config.toml
n_head = 2
n_kv_head = 2
norm_place = "pre"
positions = "learned"
init_std_o = 0.0133
init_out_by_depth = true
lr_mult_o = 1.33
warmup_steps = 200
decay_shape = "linear"
seq_len = 384
doc_mask = true
steps = 3261
dataset = "wikipedia_en"
Each number is 500 + 25 x the weight over its row's rms, rounded and kept within 0 to 999. Layers, rows and columns count from 0. Numbers have three digits each. The size before them is the row's rms in percent of the matrix's.

# layer 6 MLP up, 128x64, rms 0.315, rows 0-127, columns 0-63
098:524487491490510504519483476448510471509471518536498507459535519507506509475506544542498484458508512492504467510500474501515505502534480518551512488530479508446447513481484480527536452505516539
092:508485484479477530516451515496517551487491528547506450509476493469509554476474485500491537516468529547522477502470485451464480506514483516475523515475471508495482500514510500503532544523496505
088:485483508548461491490494516496539512499545478550484516525497487492528496497511432490509509518484477530504485504476480501463531470542459482483502492470576496493522483495500480535483525475507500
099:514492475492474453540520500470486534467497484507489509548491532487470506468541469510504506537485517513510484535448511519492465516522498567500498501512527476517510523511473503499494450450514497
132:497483463502506524468458527491529508506502482509486478521513534480506543504480496497476441526466532513561466508514483465520513511493524546493444513532518474510492494514527483515496469514455502
114:489501514466479510529487533468487542521485467507503477532503508462489513431507484518471518501507489474525545508495510444503557515463462489499487503527498527441496510526486511493530523505507514
094:507533475540508522481502504489514497536481501498481522469542490516486507491505459500477467468495480492525501511526509493558514490484513527482552543449503506498497450464481502520513515522438462
105:491473498506493523517497455476529477542534468477525464505472509469504474471485492478491532495485491494509473536484485493484461507543503534521528569533492526510486491479514467543536514481500531
109:430514493481527500573491485502520498514547514504492507466493529482524467511502491509470535497513519490526499507489500462455492484494489517490507543516483463516514506487432504513510541508470525
095:445501483507506466539507498501493491476501528487509497495473505468504560502511495490505495479466517528476479531527517522534531476519501457443501526512492538521477517539497481491533472490447541
089:483473474516458512559451520492536525539478518460494454524484496496485504514509524453523526504482501501534467531542517462493499493497521511538508525459509514493472483477479525483521522493487523
108:499490541514517474537495541493502497509502524501503471503525513496467521478491465465503488502496503477524504542511473467473494489523479494522537515470467533492431514521533478491482474501550567
096:525472484510544517512466481550532453473524501468526459472509550480517479506525510517477490482513487532478538514504500483534528459482482477505520500529539505525483481477516476515481450513508512
079:514500498493524544522478483549453506541537519459530483486489514487470488506493479496461508530537528491528489485505505504486500500437508533495536532522479477520474469450474503481495469521474511
113:506527480495529466473473459487496556494505521537487542507511535460532476468496463530520493459513499502520463520494500525484531481492525478465532511530479486512513488496480466560493502501482470
096:453482503486489516479497489498484481544526547482502480493513490483476471521522480505465575536511461492493529490460478486509544495502505472533531537535538518489479479538507477472523504490482495
098:450493467504492488509447470502561492485459507525514473496502486481475476463519523495508514445499474533524522513479492519516499503509539475515514512491491513520492504537461545514522554529523497
098:511472498498470478501486526522524521481504483525509527485531507492477507449475497486460528474514458509534502558504518451497517515436513500501519444543526520489503517510508504500542457510506504
107:517507513519504524458496529539507507500489497492528474514479511525496512483529510524462458483515488518571492487507490507538480444460541506491487522492522486509474479500425482528515482486504535
091:514458477496536513469554533465527495503498502535465499509521491500508464474514498547488483503501522484497474517500469436517516493481494529540519511467484510524464477515482562505466504500504534
100:451521508474554528511435469505529511432456525495480507493521482491472526504494542502514491532503524485501488495484463500471498491553519521458524502501502477490509510544513507519493512498506481
103:493490534499496474521482496475493524556536530543502491492504512545515499522509474496483478492531504473518478504466518521449459459501476465474475511486549492561521493485495505521536498477511469
087:482531480503481502502484561485495461518573512525528484515473496494522504543543495470507499499475459510507481494522476512501479515494511497511512512447488506506482440474474488545543480511488481
092:470472493493531524496505479485511509533532501499510478479510485498465519510490516471463549522498497491518476555488448508492491521514495498452489477544500520516468471511560451529504485482538531
112:493446553508516487536492504528476483490494492511495542524485550477511498496480511518471525522500488531499519517413452501493494461496468451501521519481530523508509471509491485479523500515511489
095:509470491564534476456518509493518502495514514498491502480539500480483514504451513479501510487485511487522451554512471471464474547485476501507516529471489537539503478477539507499488502534480537
079:483523543510494509509493508492512489504522501482554462496490488468482480501485479472534459483457489531480520538461480472522504469547533476519479499501528514541517437498512484527524530478523487
136:474523521505510487522503491544463508509471506513493460477523500512465479502501508512502508445537482524518466507452493475492509528535522476481523492489501525514501496536462523573493445478520474
105:482501513503533463506500507551492506509495473501516461500515522524494513511523524494520479574516486462499544499501491460528514466500487478502451518491526520508461492486454493529517503433480484
092:492523523498526526497512473518538518494499494452510529493489542513469485480516458535477504541504485458512531473464492459499544476520514499533503482471495513559495491466523481538466475518490476
100:521487521485459499514506490498547477484492513481505485494510563480468500496491471494516458484540459521506510502468526510500507484503487525495513518516538507519505501504508486533515407470469551
089:497507525492488455497531485515499479511495534540490491511502522489475490513536469533453508525432510472510473516488535540521540485499441472541537510500510487495469503464528469503495521494498483
102:433517519528496532521531478501509480515517499530495489509518489544461475460509515519499511480493495471527512495485476475471488535501492490476498542503445473487470469513500509558487517458519543
096:496476477470488497488523410447553519490478528504523483529534509491494514492510528509475474532526528490497493513505477532454486515497463516511479525511523512518470544501496534485515496481495525
102:466507475483495520476507471513505498529539445530492491445478505491451489473505508505519523511544491484494513529505485465502479524510495483521522512523542556522467490536522459524541466496480495
140:508500500482492502513496527534518543511488546473536478496518456494453462490522507479483513533549504488477499493494459481505509477526496540500502548524525511537488507509481456474495484504446453
091:501471531469464509499502547553487477518513516462515448509522550471458523562484472467518497524510503525533476492544496472486505501484527500536497479517520510491514501518501467489475504488482501
093:524490468517470481517473490496510457530532461475546492511523509486486452540504516489475533529496524460492489460508497480522500483512542477520518539476512435529487547503512509492482498474510504
110:499516480497481456521492522466526462550475482474497525491546522482518491505531450492505523482524491524547512509511520517522499460509477494508455528530459547492494523471480483509518460485497471
110:477526474478483486517509494487484525460421515485494509531510522462476514452508483520527534495523515457522511538512461493477529493509498508494465504519500518515515503536512520496496537473435510
102:484505511483518532494521489518478537518493539529527517565526473468490537508525466488497501526513482519528506496525462519494485472477531495500499539524476512491474494456441450474501503469500471
082:508502490472461473470540507535523523476511512507461485529536490491512526501526477514499474498497491514483453490475487466479507523521455508528482517496508472506467583548466509503514475504530510
097:503530481502504518486535426476548504454510516481516487520493512502464444498516506493503472458495528504490522522505487523495514497463500531534546502533521528485488489506467462521534493464493521
088:500462475535496504510452482479461507505560478484490504501503461527503462483501516480458464497534535576517513475482511536532493504483497495496509515525486503509487527480527556494504486511476500
091:454498506516526488476517475526510545513521538507502516484526505505452472473525520472514471469534489475505511502498501501508536478494532469469517484493485567515452487525462497509507509449539489
094:466532480508489491527465496522497503511505473501483468498519462476520477466530508553473541505495511470493511471515564507480524475556495494509532459485475502511517500504496461533507530446499498
102:517480491460507528510491473506520513525519481487559481518553541462501496477506547517494495546446519491478498481499463535477494472525515491504521522493525490504456466494478469472483492528531495
104:481504500495497451532482518448570493506491490508488489512521529469494508471488508470547508529496534538494534479465489471483523468540495521524505517504502491495505507558474492517486537455493483
133:475462505473493460463430532521492509519484519521489496519491530515465530519471481492471524477515491509544509546525461506479462465517503495509500485525484557501537511492492530515526520500514486
117:513480531517533518506478494440554506478520473535521518508515529527481481459460479522534473491479523499503446474490475458494502487503517528525489488477492494549481485498496520500529515541466505
085:479490477504507505501498513489510500495448512450493487524492496467489517509490488485504546509485519490529504510443539526507527497474476494504451498471484500560538505562460480553529505484509479
108:486538484481517512534487467504524513402482510520507535495512470503469475485556478509522478509526523480514478493516506498459454461518497481492479527491493530511503516494517522516491496535535492
094:526482531450503531490515551492511500496465538527481464547477485488457533509477482504523510510472497481486503503493550529454485510516524526494517505528494527465508511467484447516507532514485470
096:543485491465520510501493487472499550499496492504476478514498492439487520505517509514548499515493461483472481532491473484506517490525553519501527436534463496533499473503531451522498475503529497
109:485532523475512466507454490501490499505531514506485442513541515471505491492501581528434498506457522528470522500486487511488494477513525513555491482506503513515478512514488482513482465518481494
097:491559490468481481565486509494498474499509504493491462506507523532506530473516544510484492495484475481516499472507478544510506462562499480477489481514518493475548500508472489511509488454553516
092:482506498493498486483501530514489474511545502505477526515520517503519454482524499515527480533480509529485466497472455514472491489546480484512500467538487489459469437497485546504510501508571480
089:507473525516530526501443511522478493469507474535511465496506505529451535461521510517512481476528455478486470530521482479489534476505482535506485471524517498491508544519535500456506463519481524
091:433539463537514536488491520525510498504480546534512482496494480519495496501503528483511501470502461543467483542475504479514511522487484501525528538496482494511492484470465538488501470446480533
105:534446482518480513476491519477513493493512539509508497497516510459496489448512528480496487508465549497525472536487492522515477491448488495561497495489537511504527525514439487470488479501536511
093:486462485510498502493517544521514524484510479511534474477515508478475526528507498470486504496507501519510499487454480463496546543518521514496484540521486562492422519472516497515456462501499489
104:520475521499490462475491492483474534519512521486477500492538492447489506514491498557491494511493506517531491495471458481518529503482512525574484497518508506543489477525536502476500500432460496
110:500473499504500476550512511462518508516490511471524472501474514454516508506548529511495483482468506507514524526424465489507540500473475475502487561489517538544502511509502491509499462526476491
093:468508467467546500529510503488512501511484476499488525505477538488454486484555515517497453518471498516477498474467491490520556513533521516491482500537495511479515500494498549546485445497461507
077:475490506487512493463506524534534507513505511527482544498527443521504487508509474508493547451518556508528514516468481548475459516515514470468493471494485475498469515493476460491499481530475528
090:492514473515463539527527545472514514517479507486457461485472449470459517507500519522483514487486523500530442505527548503489497526476532489502467507513500497509515522513513441516503482514485534
098:460459440482541517524511504520511489467498478521493492471496530523493525490514537514509475493483495504530499522510502502425496483488522469457528489552502450528484505488507510525492483494544500
094:486474497571472494498488463492542545470526488540497493480535489474518476489505459481498481476484514482485511489480511472498494496515528528559535548527499485513469501534474512478505514457489498
090:453543478503455514480500472504533484474523507506503485507514515534413514479477496486515527550513489544522533503497492482528520485547503490462514471539504505478472483503484503498491477513502522
101:532508488467473474501494503488529500505535488477524443504500504503493489535545481471479529521463482519555497483504508562539507503492498489492533475518495489496465506462550470456488495526526481
106:469482476487492519471503499490549490494444536492519515544478506508477456471485548480516500504564481495499495496501473515531496515511495525481510536485509551538490488481498523480507480536459463
095:551469494505559529507502496524521476455524507514521483511499491492489501446524506477492499483461513530486523509459495502550502478516480462552547494518466515500510520486507479484453465487483515
121:520536439516483496523453504502501558525478507492512494503533505483498472495501479500442517493518508541523515519510528462485504489520467466514557493532464495513510525472527481484520486464501470
098:527513495527491569449535504521486502474481465515434509502494513470480524484481525511511520491484517529505525515463490492507475480489564488520517522520485490477526505534475477494474487463527516
097:507489513538474510498458465516535504499508496541488513500531524532492528466506515483517490509503491468550481456507489495462518440492504517481499520510458483485540515472548455474505541526488489
088:458519506509520512492537524539501493479446513492481504480516547472521529523491509514480495514483522546544478528465505503541497521488476530476474506497511488509464454540489457488515471487496453
091:535502513474524501503519504499545488509473546484464466492492560455498479494496510485507483465484540496545491518522476512487486492473477495504492532497514492512472550525513451445543505493495528
104:491474510476491517472461570485531505450553535538527535493491512479465508502505467505466502496530508507463494512495503501488515490481485535533511488503508521488436511492501485465529527533480498
100:511516473506513534514447468501467539448489485479457492534491515464475479526530495537517498512516460503523492516498494500485472494500537501485512515568500518469480496487454479529508532522529512
117:490467523456536449545493529487466533489517517478507480508498537477513507500500474495506504529524500514543478527467466518476507508541500485473508494522520490507506498495512482489455422541484513
089:504485517512505493490492456468470527452517500498515522500538586496473506503488485493509455530449496487509488540519473544495468528505516527517500491454483525502494484494460532526492506511518507
094:430560496496486510508507505475497515552489506505501489538484541501493530483516494471458516534479498482528493485484510500486509542462516499480492554495480500504494527469477491537538511488479449
109:527487495462526488489522483499484551501495489489561493484502520488502502473473473551452467502517495557548492523495508475509520480500502537527517488519469497535508478470508493496514475460456472
113:512502527448549503461465508501508526506503511460470468505539546516542459489520495506493497525505460494537467504444491479482485474485511504474498528527513486519531490519509518498489496541529466
116:510476546445518505498485508499480507534494520506460492537544524480451463514465497513508493488506508566492488507485459469497490511517502497479461506496469522493534475502519524540486469526483542
111:520534517502545476498510516512523506496523510503463513510521527507475529472489487485501524483527449480520517530440480495465527491506469508525464484463462525502527468488514427496508521521487524
095:506478546534502466500462473507478501518507546530522498489521502458493485464496486553510496516489480549497446456497489483500534470517540538490512550495459518500504509494512463478506504524491498
100:502534456507498506471505496484490527548491509498466475453558523532503490453531479521470515504506533508455493507503486473488495483487492492497488504556478498527431542509505524492509485522490518
103:472532476491501544516495469480513476522520555517494491510537505495493507514524535495540482524486523446466486514504514492506499465551512510495502527487451458496513500528431501495486512473494465
124:485491472486526521463509511496508522481480493497537520476549540486503511457487498531449539490507528440483482512520477533504501481532452530514499515479476500514531468454514519462509497490510528
091:496462532506485511522455497493522495501489491487529468526516527487440481494481454460524528533515490481526453540506496455514485472532468532511488503537526499536475519484489496507479492540512528
087:529527491531517508510425506511486500482500500558516456497501501548530540522496471463524492529508433510489516487450489483513498501482538505504492495492465499512471517449508485498515494485498492
107:519542524428534516485518475500518501518488500474465488527503528480513545457451487490517487524480510489479526502485476471539503490538518499460499505495452523469525482500501485507549523497513484
084:486490502518482534472474544467490515490463487521518480489507496492506510495521454547522530468492555479489494477470479492549493487522471543463523522558509497496521499469519467496485512464513524
100:503488475530486482521470500508519500507500527531469514490559548484458482493500483516455558485509518504487523481492512446505487485505481527470505498508493489521432503468490498522550543489518512
085:467549562514498535538485520504508497502521488497513502474482491521493498474472533514480501524540531518476467512528520479517492488496492480495461520533457492484480469478568455500490499507460508
079:475511488434496502483506495512493473492560495508477482474505455483491517460494494511533493500526516482465499502458512488509486523506541489533492532531516502557463486503575478509507502527498513
103:472527485470466529500470556496469526528497508498478514533518501490482480520482516486494476534485509491435483515505537517490514519520489544455498479497457533518499480463516505535524490540466479
097:502532488454556537492461474516490503472510502520478482492514466495531498457513549548486532517512532470476488482494540531461510458482533461520502480520497494509498511482528474502500514509476472
089:509481482503476517515492471458505471471522518521497499524521472529484487503489540479507502497499492515497531524480473551475524443487491469523519558494528491499503498449461551510514534531519534
082:457455496515491461542477505493474530504488473511502520507481542521520492495456474511503499521511465529498473477465494490510529507538502534535526506519537511519467474465459525484564496512493486
119:518471511503479457493486526541548562474502503446529475493492493543488487492511457463479506504521470491505490486507488455483500466505483510521497532503521525509484477510523504517542541470491541
095:513510515468487537430475497500499508484520516477521479564533515496465476484510506548521499491475457519468501509523442531514500514513507508452501497516505490496491499516503461495485509493453544
088:511522471465510508515494522525487514525503524536508410488475489547515455499497480502514495519502514523512475526461540486508518517491487510491474523504470486477475492469480546510493519470456538
093:523521487521473482472505527500498505483524561493544482486520472473493500491523503503458457475511493493489559548480489497462491491487471516495540531519467527542516509494538517467500455477502487
097:506489494501471486552489513506577447485499496513528472459515521472501491506472514515482496450483495491478493508507487483531511506506533523517510531492516563503469503453491490501502483488550540
088:496499482472545573468500498483512476529504472535497522470562558515504480514508516470517466498483506510502525493504443522475486491526558486501496498496487456496496493492500509475531488496510482
084:520483519522532527479530515510494449485497529460489482527550471485513432490413504498460497528518552512484506490517534487507492517514488496500517525507490462510490491504516490522491481498511508
108:504543486508506539499502513527518504517570514507509472479513462500495460504523493554460488509499525491449505482516508474509503492521479509490502514498446543510454500478488460478498537450498503
089:446511524536502512499508457484514500503493490432497514526486501513497496491477519524456476486541514510506527485439485516492522532520455539498512510474486472546479523484523489524482515526516459
116:497510480533472483486456546491551523540511502499494472489545486475504491495487480485498474536490476513457500520502515469508533489485503504517508511519507555520464461534528513441482528502486460
104:444453460472510523479466509475492527503498528530517491528524471544494504540519495517484503490485553507482548499492474465507468513504500478520531462492469521520476510494478505487544519527533502
081:479496494508476488543471535512500535460515492513489475490521560533499498475486497461512522473488457508451497554539488483487467495519538512529505538470506477535496509483487469496480486510512542
111:470521525544494489485474450490522491505554473533472497513494492495466524502492471456454507473544500452507493469473472490500498509517504509488477528513526520503528558537519501535514477488496520
089:482510505509446518502521487514521507465466516525544489485517508534525525477530485492504476431551506500466492492514468463516485493500536531508509495520524540511464491511513472505493459483455470
099:506508504512532515494496481506475497516562512486542471479525527460542513491446483510481492515517492463505475500503504469481545451522503549533512505472468498527502470500445504502526498485532518
098:535519481498484512468502480487517527500541507487510502461513490459498507508567487503496478478485523552513503515498478499524455485477470518532519481516483530536515527478518435452513478499511463
108:513508481497449485482510545487459528545477492510496484499536500527468482436495504497506476472489518534506508522502517470544457540529489472545514458495480494492537496493469496508541497515491515
100:556493502510509463530495492493489518486537478451523504484515560529489524486479493517533487468496522527491516494468471537500514457481504497509506515487471491550505522446454476464515484524489493
089:502523518494491489451507488491516500528515520553472499521505482519490470479516416483495503520474499498474496522511512476493493466480458522560540529481502531501500474461521495509542484521482471
096:523490504526536490524519483535484511496496518510500504509502520498505532472509456546461480479478475502451489541492498485464516507522555508484534481484442458500469482478536487536471521484529517
110:501476524494534480501468518486519520511501441524458510522510507472463546502473448495516539473487497480512501533488457487492516510474534478496503468502508539499471539513517464477517525506512555
087:491468458523464466509483477485529513501454505532499460497493518540526511498461496514445516471528470531559484506510502498475479500521518513535464496519519520519488475479516501539521514505474543
088:491536525493517537450497516510508505497499522541539485466510542493522542529528475486510484506540473522481519518466459484503480492474485514484480465542501532509506461474514451509480461493521474
107:512511526516523474486524533512499532475474499489481495492503494460471512510490512499518527497510445459550479506510485477487527463453538463470513521480486511515489498512449485527516560514534537
092:495497484547432485479492512492530496539537545508492488519528493528514559475477530459474517504501509485479505510523445508500494497515503505530512514503495497499474517463515470454482501445502518
118:495503477498525508486506500459532523544505523496508481504539520487481472483458540486495510523476503485492471543485497487490512525543439463465520541497463504511491460535489508540526547482499488
119:534493522525487505533507527461478521512495524527538502553472494529498445494502439459485477490498520483512515489468487503479511472498499486516529520507499502527519494477529449515542499491528446